config.yaml
num_hidden_layers: 12
hidden_size: 576
num_attention_heads: 6
num_key_value_heads: 6
head_dim: 96
intermediate_size: 1536
vocab_size: 34616
hidden_act: "swiglu"
norm: "layernorm"
norm_place: "pre"
norm_eps: 1e-05
positions: "rope"
rope_theta: 10000.0
rope_fraction: 1.0
qk_norm: false
attn_scale: 0.102
bias: "none"
tie_word_embeddings: false
parallel_block: false
init: "uniform"
init_std_qkv: 0.0251
init_std_o: 0.0
init_std_up: 0.0251
init_std_down: 0.0
optimizer: "muon_variant"
learning_rate: 0.00892
lr_mult_qkv: 0.5
lr_mult_o: 2.0
lr_mult_down: 2.0
beta1: 0.95
lr_head: 0.00603
max_grad_norm: 0.5
warmup_steps: 200
schedule: "wsd"
decay_fraction: 0.884
decay_shape: "linear"
final_lr_fraction: 0.0
batch_tokens: [65536, 131072, 196608]
max_seq_len: 512
doc_mask: true
train_tokens: 984800000
max_steps: 8183
dataset: "wikipedia_en"
Each number is 500 + 25 x the weight over its row's rms, rounded and kept within 0 to 999. Layers, rows and columns count from 0. Numbers have three digits each. The size before them is the row's rms in percent of the matrix's.

# layer 5 attention key, 576x576, rms 0.0856, rows 420-453, columns 480-575
096:494514518446545518518468494538515502491512524471476480490442465502496500474496477493515469487504494480501502469515542501500513460496523433518532472525508466515514455505498477496525457506515465517508501483525498513486495528480514470541494474527512501509437518536488465476467475571474473520
101:498484530473515524488476509465513479500526458482521530523512520549502514503547485478532518483534506472531490507511493479498498503497523510527536525496469517518513522551491530494498465500448464498466491518573490497479495497556474518519506492510513503472465505516442524489529532514486566490
097:483472533505440497507498483485491515490479508507459488509556493464492465488506508459519462474504519490492531516496507521484448543502507470458463487517495467510525475496464530467504533490527532479472499556488515511515487485518518514527514521472487509467504502535531539500475473483521496506
100:515497480484514476513472496523500537543459468509501502509502527487478499468512517462516507533494531497467489524510521521493466514501510496470505528506550520510502489551540496514476492532477506530512483504521481462464523489484514484462512464467504518510458479498508484523493473505501523468
098:555525496506522475500495477484473496509447502472535462507481490497485473503531499521538513483530497472470493494484495524480517539447522555512468529500511526524514564548486482525486531483514510485565509505511456491464519507495560511476494441472511494528454519510491507516509501492531493525
107:529529550554514494481488518487543522451516491480521488505475508517512504482468511480555470453473512522529491485497534531488527472501478497485474495482485482489436540495485482476488499529523533498540487445526521520541471509507520521515491500494493505519504500514488445519484494528494515479
096:481550493517485517476496470492474476484467520534500526473471533487477499474541516484509493532490459474499513523478501494485524490483516519513483482539510530485513521503466516507468516507517569516475483491476509506486509510504503503521473498482511457501468503460483564491547498537507567500
100:529481516502516508509494472506555478492506534473483488491493435461484503466490477476494517479554472491482520491518526487513498509502479472469512519516487487492527514506500487476490452483516517528495467471481473519510513479509467573496472501468525490533480535515450466510470532514505507475
102:508521487532533479506483477493481519463497483464491506535508510504459523507519463488463534527538521513512467510522484527504492470483497484475474542545490446471521515522524445478504508490508507476488493509493485517500556504501538543516422435508494513506539478516500499496495538487510479457
101:509504526515501498484485467524512455543487539516511528499491499522485484522489469502501510503489535499497532487479510508518435474479480484493490462458482522476485478509521497531484516518467487498504498504490500466439471500521535497524528490484504457449561483501427480493523504523447495497
100:542485561541516479479504474497500516488490502540488551496472548482478477529527523539470499499549560491488495485494467546493479482524509503498448528491485474522506552449532439514492526515483507484508513544512493468482485514501473532504494503514448461487528502522473507484518510500523533506
095:509510503566504464510506497502493492548515493545490497496536454485493493453521495522538520445458527453501493513521491514491521494518481494509486496483525513513547547541504507495500481521512533467513500486514518496455485488467486488494501485494509484476497514531490495459503527510544520522
087:493493505471466479459471536456528496468492472534481483474466484481515521497499523492495510462473516492527518489510499515457488496539484477515476528513512527533444510446462465500557433483471485535519498522513542494473529510521509487454474536463521535487518491486545537464498517483494509475
093:450469514518485517442508496481524479480505470503498518520488517476510523533499476494510494470527491516506507499482499496503475483558478523483503528550522550496489555470499493514467484460485513527517492479520539502495509473507522519469439481480518503500542545458496488482487481457555523500
080:500508520474554497466460538455515458502514496515484490427514494489504491554511488477520515461487485490538508483509519518522484489525473492515461517522525496501526524468490481517528443509479504468546455503490535526522510507490550481527491484483500476482491504477510519474532497517507558531
083:501476524538468515506545521507492571472523546518478525517550524514494550493507558482504495501475472479451471473551509481553510512486527476519498474465507484500480506496520503485499558530508493506501451506508506475519502499509508514478504501494456550487498499519455467471482501520526488532
077:473474514472517539528497541524458537505469495472490520541492484457501471524519476460520485523516523518510511500485533508527439443499512470529517523513514501509499507513471529506519510487465524480498494521481496499501533516549521515484508456479529509496501533532498478503500523502511502497
091:515498487493450518514483553468471492542512508493486491530486486496519504501471509462517478485425520490512514487481477501494549464484455481497536498478502510487504484521475487469457514488511492449511430468447477502550492490502507513507490520494493499494502500518523501521461495571494527496
084:511498523521477498450519485496463527490491518517486522522506476461528484528485517494461462500501439498450536524527491468527505475470493481492512499531516489494496502437464482483526492535490534501470458496513467503500522531512507481514508520561495541510511503504491498489488483461504494524
091:500490535540507501467487510490515460513488503482531494448548454503475513549562537458531477504526487502509506438495470517472505470482463517499499522514471554477484555506490514495491511542532465455541515493533507483497480492528504499466489498524503503518448496546516480499491531509510486497
094:518518532508489481439488467470527452471494503500476562525470498443477511557498500498506493512525479500467502503513495474492509528527466506507457482506525529516518547508520479491523478472538518487507502494487482506498519497494519513515465534491516490468553530496464540476530526499493529546
091:483456496468471486518488499508524507456513460475507499521513522524524518527471493472482504506497519526562482478460491470452490483510469507473523508518509533474513462538505487490473535520501510491516496502483500492512497448500498494497513445467512496521566486487490544529466465493505499488
089:472532504503518483515509491519525523532477503521484506479524482503474512551511505482516500445496485521505517511476470509489487497473500515530505501523494507475466535524487512450517519516463507460527503516534479513501516520505510505481486523461504499510540529500496549476505544481461477493
091:482515483524552501524519498490474508502490478504530516523518484453531474493477527538515500518518509524486499479504488530531527446479495531532457514470505483523461540476497510482496475503565496530482547465538459493461499508478563484512544515494489510535504502491527480500521532493473492509
097:520515508519535523541475468534554515522518522529572478487518440537530470458503502544485533476511531502452464455492483463464527491505469483481444509465498465462527531482497532504488520527569492494490486459472507521470452487477477478507477536460527480523504501486497469494492468493492518507
099:507475545516486472494499458462526499493458519529492517504500471516480479527514506514512519458513485500520509491508501493525527482503524534525506486504497489476480531479503500428527484494473551473509511494549468538487532499495510564492461542480511511503542502484534508485447547499481498511
085:497471538528489476528470494485534496492537497473584481490504512540493547517489498473491475494513563551555509525540491491496500455515533499482520486497528495513477521497566494516510508513530522538463508483523467498504479499462438499485493501500464484530488468533491441474519504488494454492
099:541479485476498483523480538513476496509502440494528520510515516535501481476524495454514513537506499525468518523499508532490505514501475521473533493480534513485491492553478515507477518496516507487468520480482505528499504499524502462459502462532445502524466474523494483546501437472524493473
100:523447503503529498480509529482483543456439492491471489491491531494476480536466510479571542490478498512483503468516461543532505492486507491502488483492506513530478526572490483535478542521526480456542461517503504463494489502512474505449494497466512516496505523520521527492512543489498497517
092:537472487500488489491527486489507513506496510479492453511486475476525511486491482495441488514502514476478502482451481491494508521515512521527504545472481507482525490493535488511518462486520497460511479536513480523518476481463521493512470525504517525486531545446465540485478521537498465483
093:464479515506521518506450497506511484520488510488502502539471487509534529511499525477508496462510526495535515519502501508478485485483533495550528479494431495561477531463504510478528529489509488473484495487551493457501515480548485503535515489491484515494490509508493479482488531498480495500
089:517507520585516535503508483507522487507501495497475474489477485539507494498542508457474516506506488488476455545475496494531492504515485515516515495487469493522449512526525491544531497483464494446497466508511524482515487535515482469466521479492481497526467475484456530507561494523518530515
100:534504526512546474527472477509515484503505509503507482493507448474508469475471524444486490501517510520471507507512480457485498469456481482532499566463476464488488525516483521534501520515546483514521524469514463555500511504487533481549485491480503507535503540485531510483489497523481528489
095:558524510532476481498490469506457522508472485536493491495543469483492469491494498552538507495499494509514474476492490503547449476524509535484464485419492483525452498447517515496490544503464484522502545490510445509475513498509529511544511534490490481484553522504517537496507552484494470475
# layer 5 attention query, 576x576, rms 0.0846, rows 421-454, columns 480-575
092:489497469574510502520472467524520509521471445568506525482474519489515516473528513470501525512505465509545492477529553489531530475509471477546534475554490484494497558493511534487488505540506475506537500504467506489480486534533498502517503490499482531521474514504499531533500501456485545503
099:497537518455508507527544482492491481509489538482525489525491485483530492485524490517475465521478478483518503477499492535474473473441462519540516518437506502500480488480505525514522506569513499464523563498514451514560541478495448485471508449528498552531456540463490508475482470492528517484
100:570524507518467543513501480486561451521502535521516504480512508455533506539538486503488512508496496484473501471508489503485506488484480538523483520490491507488479445504513511466542526549470523489522521476500537493511443531497484509512482509507492499470509498474520508468479518490502496523
095:484476501544490473457503493516535498494471503489486472472499519505510479535479499481493516529493499476494467493492443527526489531529488519444500445494486493476474475513484522523497491480510512482488501465476508484484475510467474487483500533509544542512480498565495444527493515517532491508
102:452462475561502525496491512518451507523552527489491470480525456503520482484525515522479510481509576486547466483533506459486556523502481490508516468512538497512496497476545475519508530481472488474533499488472501478453502538510503510525511523529478498489470515470462509493529491519483456506
097:514503498543466496499506475509539493519472492526537539448509472518480522544473522495490509509512501497531491520528474524488519489506510476506488525511467479479494510484511485518515540462465496525470514505494508485476506496524530506463487512483504532544507501560478447506501531499463485505
102:504509479499515475459472482447490511474563511497484478462526474509529494466501489529455514527479574491545483487494497505482540485503490539522531519517492500514500480507505448490528557499503521492501509506427473509542509475473496475531513518507509487508506480500463560525509475502476469545
097:554510505503507459517465498484506467489508471497518493454478512518498513467510564562511464514530557549507474454459515492435487481497526494510485503504520517504499493522459524498473505510475497496457520497439557488549463501490486483513509520497500481537501448502469553511499519476477474488
097:492501460516525545490534491489520498510500508498506505521512470516507477511496539504486489494526454512502488522505494455499494482499494494457514504550501469544490486464505498526457533471477461507507512452485509486509548514501513506477433496529497509526460515463531517516505483514532499503
097:485511490533516514509459470530520479498479498461494492509495489551459499438470461492460488505504519503495489443482517468495517519478457479538482465488468503502489504511466496496526479521535514488486493510508460537533488524527507499509496537515565504493479501474481501479497544550489485469
096:497479530521500499490540512515517497498533491495542555487533544456477506537506464471473458518485493510476486516499546526484545526506496476471515521521492509456515471453533518490497511532528471496528471541520524498518468546510487502503487509468527519454491470535495502484470482485486522471
081:482511519487472487509454464493503457497517480538505494493482480487520452516522458512473538530529495534485547507517462462500509471487530494457516486527470507508457521469526516534484532517483544500460537492525482535526544475493507542475532488514492500485472477477501498478468482516528447495
086:474466489541493486510512527490504529521507467498516530507554510462494467441521491490437485491469499533490473519485533513499493501483564499483486494464476499459497500487509505528498551461498492507489489477491471505500494524524476477490534484480486518517467488503498512480532520505436536522
079:528505486488507503480505494526511528524514513489500526552570513517506475486528499548511522556516521494496518485512462465547481468518523534509530479501496493552493494463520487469536511509450487516542528500517490488501513521493457514460517519529494538459503554516516542486493503484476450475
083:514504474526495511541474570530462489481544461467456468477495510459510481506519490489495489448512515491503467557479501514485471531513510509476515587506510510471480519506519513532483479439502508501474516457464527521497548504489454518519472509458521486518506445457512487488493502490517523500
078:499505483513526491452498505488501513511502465512458501485501486500464526477548499548499487459465540475502523515517556537521488518507457511540476497509552486511489457487487535474475515505523459485473471489488504502467493526503458478509532479483529509549518475486498520501509515503475496479
086:491504458527509550488541498520477462502523521544520472484504536537488521513512478508519457483502527512500473514512543538517505505497506471538511485510535488466489510506526517469548534504523475505490476472509503483532504491555483463535512526480513476504518469475549512503492529507487474533
079:500516502468504474537531482517476474516516510552478471511490495475485481520499492471492512530540529487498474505477464491488494502487543527448487519480469481503560508493511491492464489471470467478521560502470527477522516488471441526514534480419540494467512467519537512436493525560501481494
090:485500475464516490469449491491491508525539520490515494481483508502507483482492471527491484528484519487483509503535511489512483497476553501522541510496526495519497461517562481479517487464477461463460478500471521483485520516485483517546509500465523499526509483480540531460475484534473547463
085:504475503541535529475531532484502486478541503487498429522526447515508493535501480514496533474489480463523471483507453525523450506530479533490516497492470492455488500478497476522467496471496495475499501500508467482536509513480511483496522479463510567495496439509474503454484482526508505523
086:496483503533534505516501511497509518538524467469542507572530518547527478456551492515519514484478501489503525478517512545517510540468545524489485498530523491456473477500506554484492457503540532515460465507494484471492531496524509516475524528516517541466510482526510496484485511492520486515
085:510524527492517544508499508436515567509517519516509487481521515490467496489481467527474516501469507482490559508487509513506524510502523469541500474530477487459498500531532508521486513509532502458505462499482520485479491515488496506503511515507495476530503487484473484511490473467516525474
089:471481510503488474528503490531534508499450518471512466486504503484495535481489557540454450522500575492517527508496431473510513499482487501524529474464482498538500465506534527447496514516548460493502433518497490499518483536503527508460501491536472518469496505464501508515506498479490487478
090:490531465540506543497474509532507514523497525490506482470482552475483508514480477469549544462540491472481494516507551535524517513495511476517451487505513511514486520512476462485490491471511503495476535476530516472462502523478517527476489522480530511494499510509513470499457484511498499525
095:502503498528532520513483484524491503486497487506543501516494463482524505462490545514519488504482524518503471481481542484484460462494503479514501483526487451507538530522538485500478482467531475491488473485451504505540477534535470478497467493508517493508535490510476517468470475501527476504
085:510524541502503508512489516504473512529528499545428521524533480518521500433545521539521524478543465514501521475515543537559478471492523491534496521531517522485502502480502501496536460494529479521485502548449512483500493524499509466492538482530508496524514529499509491497508511491516526487
095:502463505480542499480517559493532522507495508502447493472487465502511492503487497546494497469491493551530490489492524529471517487523537493462502437519499529493501499498525502471505474472473508519508550484518572442500493537498462478479489500508492511513447519472523506493509477470497515509
092:495481521556498513502456503529513469512490489477505493512498494521505486503506517539499467511461539485483486518516457527503523530513493495497475487520493494507496508549472520486498514462512540459485453481502537540458476468496488474477549538507489479503491489496465515495515513480524519489
089:475511488519502527502521491467487538537513463525479524482504569478474541454525475496541506460512534503468521479485528552479480552535499468478516491529477520522475494500496494520487508512485521494453517492494511499501507500486521456528431509486530523497504518542451492494517501503515499504
092:503483530504501522544569522534466496501541522506513535529484549481449484471535478492471522535512512462474493543503490478513510498555507487535538493552495510511508496509558490484489432496543502510493518553452504511530506509534518511545498477510500509566486508472507470529506492502500517498
098:460467504474521503517528507496504514503515486513509518530496552483446484498486480521531549499533494505526456473494502492545479489470549455470475480501519438527517483523516517522498507475518506524459568494526532503520527481482508496481497494499511480527526519483524449479519514520551521489
095:445529456489493489508495508475470516491550506513555522477486507480524503445516480506536496522496547452497506471498534547492522473526512513497543467485495495499493478529529507485545480539514487496504454527487479544517499489510486501519513452500476455510515520494478522517536497524501452532
090:469512492440490526482485542484494500506496549459512520491517515502529485523462468474504468524518538503468475516503486522483452481471522529458492504468520474537528479483524541523494466493528495511505446547466475537522470487480486471515541481523512535492477495428493493524499478488519520506
098:516504476515528516503486503518483475475528473510459464522483508473505484492540470552541482499564539530498461489532548514544508526514484512449484466487499468518482545504516543554457491565513534518458475517516502500526525468482487496532556493512518459476504503471515460497507461492452490506